config.yaml
hidden_act: "swiglu"
positions: "rope"
rope_fraction: 1.0
qk_norm: false
tie_word_embeddings: true
init: "normal"
beta2: 0.99
doc_mask: true
Each number is 128 + 32 x the weight over the matrix's rms, rounded and kept within 0 to 255. Layers, rows and columns count from 0.

# layer 5 MLP up, 320x128, rms 0.157, rows 230-233, columns 0-127
[[113 129 157 118 178 136  86 144  52 112 173 109  85 135  80 172 158 125 158  99 148 116 145 148 122 128 136 128 105 148  70 136  82  71  72 157  96  96 105  56 147 101  75 199 122  95 160  81 136 161 155  64 113 136 149  92 140 140 102 142  97 141 124 100  89 102 106 105 149 142 118 157 102 128 206 151 116 116 102 158 136 157 125 127 121 110 128 118 129  87 134 155 146 132  31 148  97 140 128 148 104 104 102 139 144 153 141 105 153 125 153  98  99 109 120 138 107 152  62 102 129 139 152 107  75 105 133 191]
 [128 131 110 172 136 160 134 148 120  69 146 111 130 101 106 158 153 100  64 140 205  76 125 137 102 137 150 155 150 109 155 168 160  92 124 156  75 129  62  87 119 122 169 134 135 139 167  65  91 102 144  86 135 165 171 112 118 111 143 100 137 114 120  86 125 119 111  62 177 163 108 170 124 188  96 165  94 160 162 133 124 120 151 165 157  96 123 138 156 122 174 157 156 130 174  96 128 199 143 177 150 126 137 123 182 118 139  97 133 108  80 115 156 141 108 103  82 134 128 115 129 190 185 109  86 102 131 131]
 [130  92 121 144 150 111 113 135  60 121 122 144  72 175  62 178 192 118 147 156 113 163 115 113 156 168  66 125 142 115 129 113 159  77  83 120 155 184 155 190 116 126 120  83 109 116 166 159 162 153 197  40 161 153 149 164  78 106 150 208 165 177 106 111 154 113 102 148  96 110 126 104  72 191 161 114 110 144 129 131 149 130  80 173 108 114 133 118 151 168 156 160 185 153  67 129 150 122 114 138 125 158 126 126  86 103 145 152  78 134 136 141 151 125 112 144 122 146 182  97 148  81  93 115 149 169 123  74]
 [ 89 116 155 118 126 164 133 173  94 104 103 108  63 146 159 131 116 163 143 166 153 121 145 129 123 119 143  91 116 150 135 171 104  99  76 102 120 110 138 128 165 106  32 126 113  82 115 139 160 211  94  73 113 163 117 156 119 140  99 104 127 138 174 148 144  87 125 102 169 130 113 157 183 116 153 168 121 135 125  94 139 132 162 131 123 104 107 132 150 150 142 132 141 116 140 177 114 133 169 100 114 124  82  64 151  99 136 125 158 124 108  79 108 139 150 127 133  91  87 142 100  78  83  58  85  85 133 152]]
# layer 5 MLP down (transposed), 320x128, rms 0.178, rows 230-233, columns 0-127
[[ 94 153 165 145 132 100 191  96 153 183  93 108 147 153 112 147  79 173 104 130 144 161 167  80 106  84  83 156 150 108 156 186 137 150 180  40 160 117  82 107  54  94 175 145 179 127 179 119 117  96  94 107  60 148 137 119 162  99 107 127 110  54  87 115 131 114 138 114 175 106 106 104 150  92  92 128 176 105 101  85 111 168 120 155 121 171 130 116 131 159  95 131  77  97 118 112 171 126 113 113  91 140 151 115 105 116 150 118 147 168 143  86 124 108 120  47 128 145  99 176 147 147 145 138 172 121 147 107]
 [121 141 116  94  95 139 162 136 149 102 112 129 116 139 155 182 122 110 153 178 103 136 140 108 139  91  77  95 139 129 138 102  95  89  90 160 100 210  54  98 117 131  89 141 124 100 153 120 192  93 102  97  88 132 140 141 150  99 170 128 117 138 106 147 163  74 172 144 177 129 116 165 126  99 158 156 137 131 125 132  84  98  97 177 130 158 117 137 114 125 138 193 124 100 150 100 154 109 103 112 134 127 128  97 104 206 135 142 116 129 125 160 180 145 101 106 134  89 153 177  71 218 139 160 113 116 146 161]
 [140 105 161 122  75  77  76  69 220 162 149 157 116 131 152 124 121 108 182 130 191 127 114  78 187 120  53 123 182 121 155 139 158 123  89 117 123 147 134 164 129 138  50 113 105 117 167 130 111  78 174 161 103 100 142 132 113 109 165 138 124 118 148 119  94 107  86 123 146 112 154 167  77 126 138  55 135 131 154 115 150 178 136 158 164  96 128  95 127 132 102 113 121  64 187 133 102 136 116 156 117 133 119  77  61 136 162 167 140 139 185 182 205 154 145 118 156 145 139 118  96 173 145 151  86  99 177 146]
 [125 102 182 133 201  79  79 125 163 136 152 164 124 143 144 105 124 107 149 122 127 121 116 131 116 140 148 136 109 135 133 150 182 105 124 143 130  98 126  61  87 140 157 163 144 160 122 136 168 111 165  98 144 141 130 183 141 177 141 140  86  99  98 142 166  75  99  78 160 168 102 201 134 114  98 178 138  94 114 138 156 125  73 111 128 106  70 111  63 119  93 162 118 117 135 142  75 137 159 166 132 179 178 141 142 151 154 145 120 123  70 167 128 129 113 110  93 149 165 105  87 163 140  84 102 153 124 136]]
# layer 5 MLP gate, 320x128, rms 0.153, rows 231-233, columns 0-127
[[137 139 127 122  98  84 168 160 124 162  99 181  63  49 145 122 148 180 148  97 113 120 166 154 143 157 160 120 111 139 128 139  96 108 139 117 144  93 107 150 161 123  98 102 116 154 134 165 105  81 112 125 106  61 140  21 150 186 170 101 144 160 146 174 128 111 153 117 135 103 182  86 158 120 108 130 106  80 171 159 154 143 195  63 129 140 113 143 117 128 136  97 129  84 111  94 159 131  42 120  76 123 137 146 128 129  91 148 133  99  94 136 145 127 107 148 122 153  93  82 136 148 131 117 126 122 144 170]
 [ 63 147 100 138  64 157 164 140  93  81 137  67 145 110 114 100 141 110  98 117 172 130  67 165 104 111 166 162  79 143  97 177 101 146 208 113 144  88  97 103 118 114 160 180 131 120 144 140 123 130 119 131 149 170  97 119 171 115  86 218 110  80 181  90 119 113 178 178 168  97 159 144 144 116 182 126 202 154 129 156 115  87 137 143 118 191 166  38 131  98  77 135 133 128 110 134 155 154 167 115  85  63 134 100 134 140  84 108 139  94 136  68  27 104  94 112 144 150  73 197 141 125 116 155 130 187  94 125]
 [107  75 107 105 130 124 158  86 151 133 140 125  88  82 143  60 104 161 182 169 101 150 122 173  82 135  78  99 125 109 143  94  99 123 117 110  79 142 160 118 129 131  75 156  88 125 133  76 135 178  98 122 168 168  81 122  89 132 186 118 195 104 140 158 173 140 128 101 100 111 170 129 122 178 145 149 123  71 119 117 114  92 122  99 104  89 174 100  88 181 133 153  85 120 127 147 124  89 148 124 166 115 100  69 203 105  55 188 165 120 110 143 188 124 186 158 126 195  97  93 128 148  89 122 127  75 128 165]]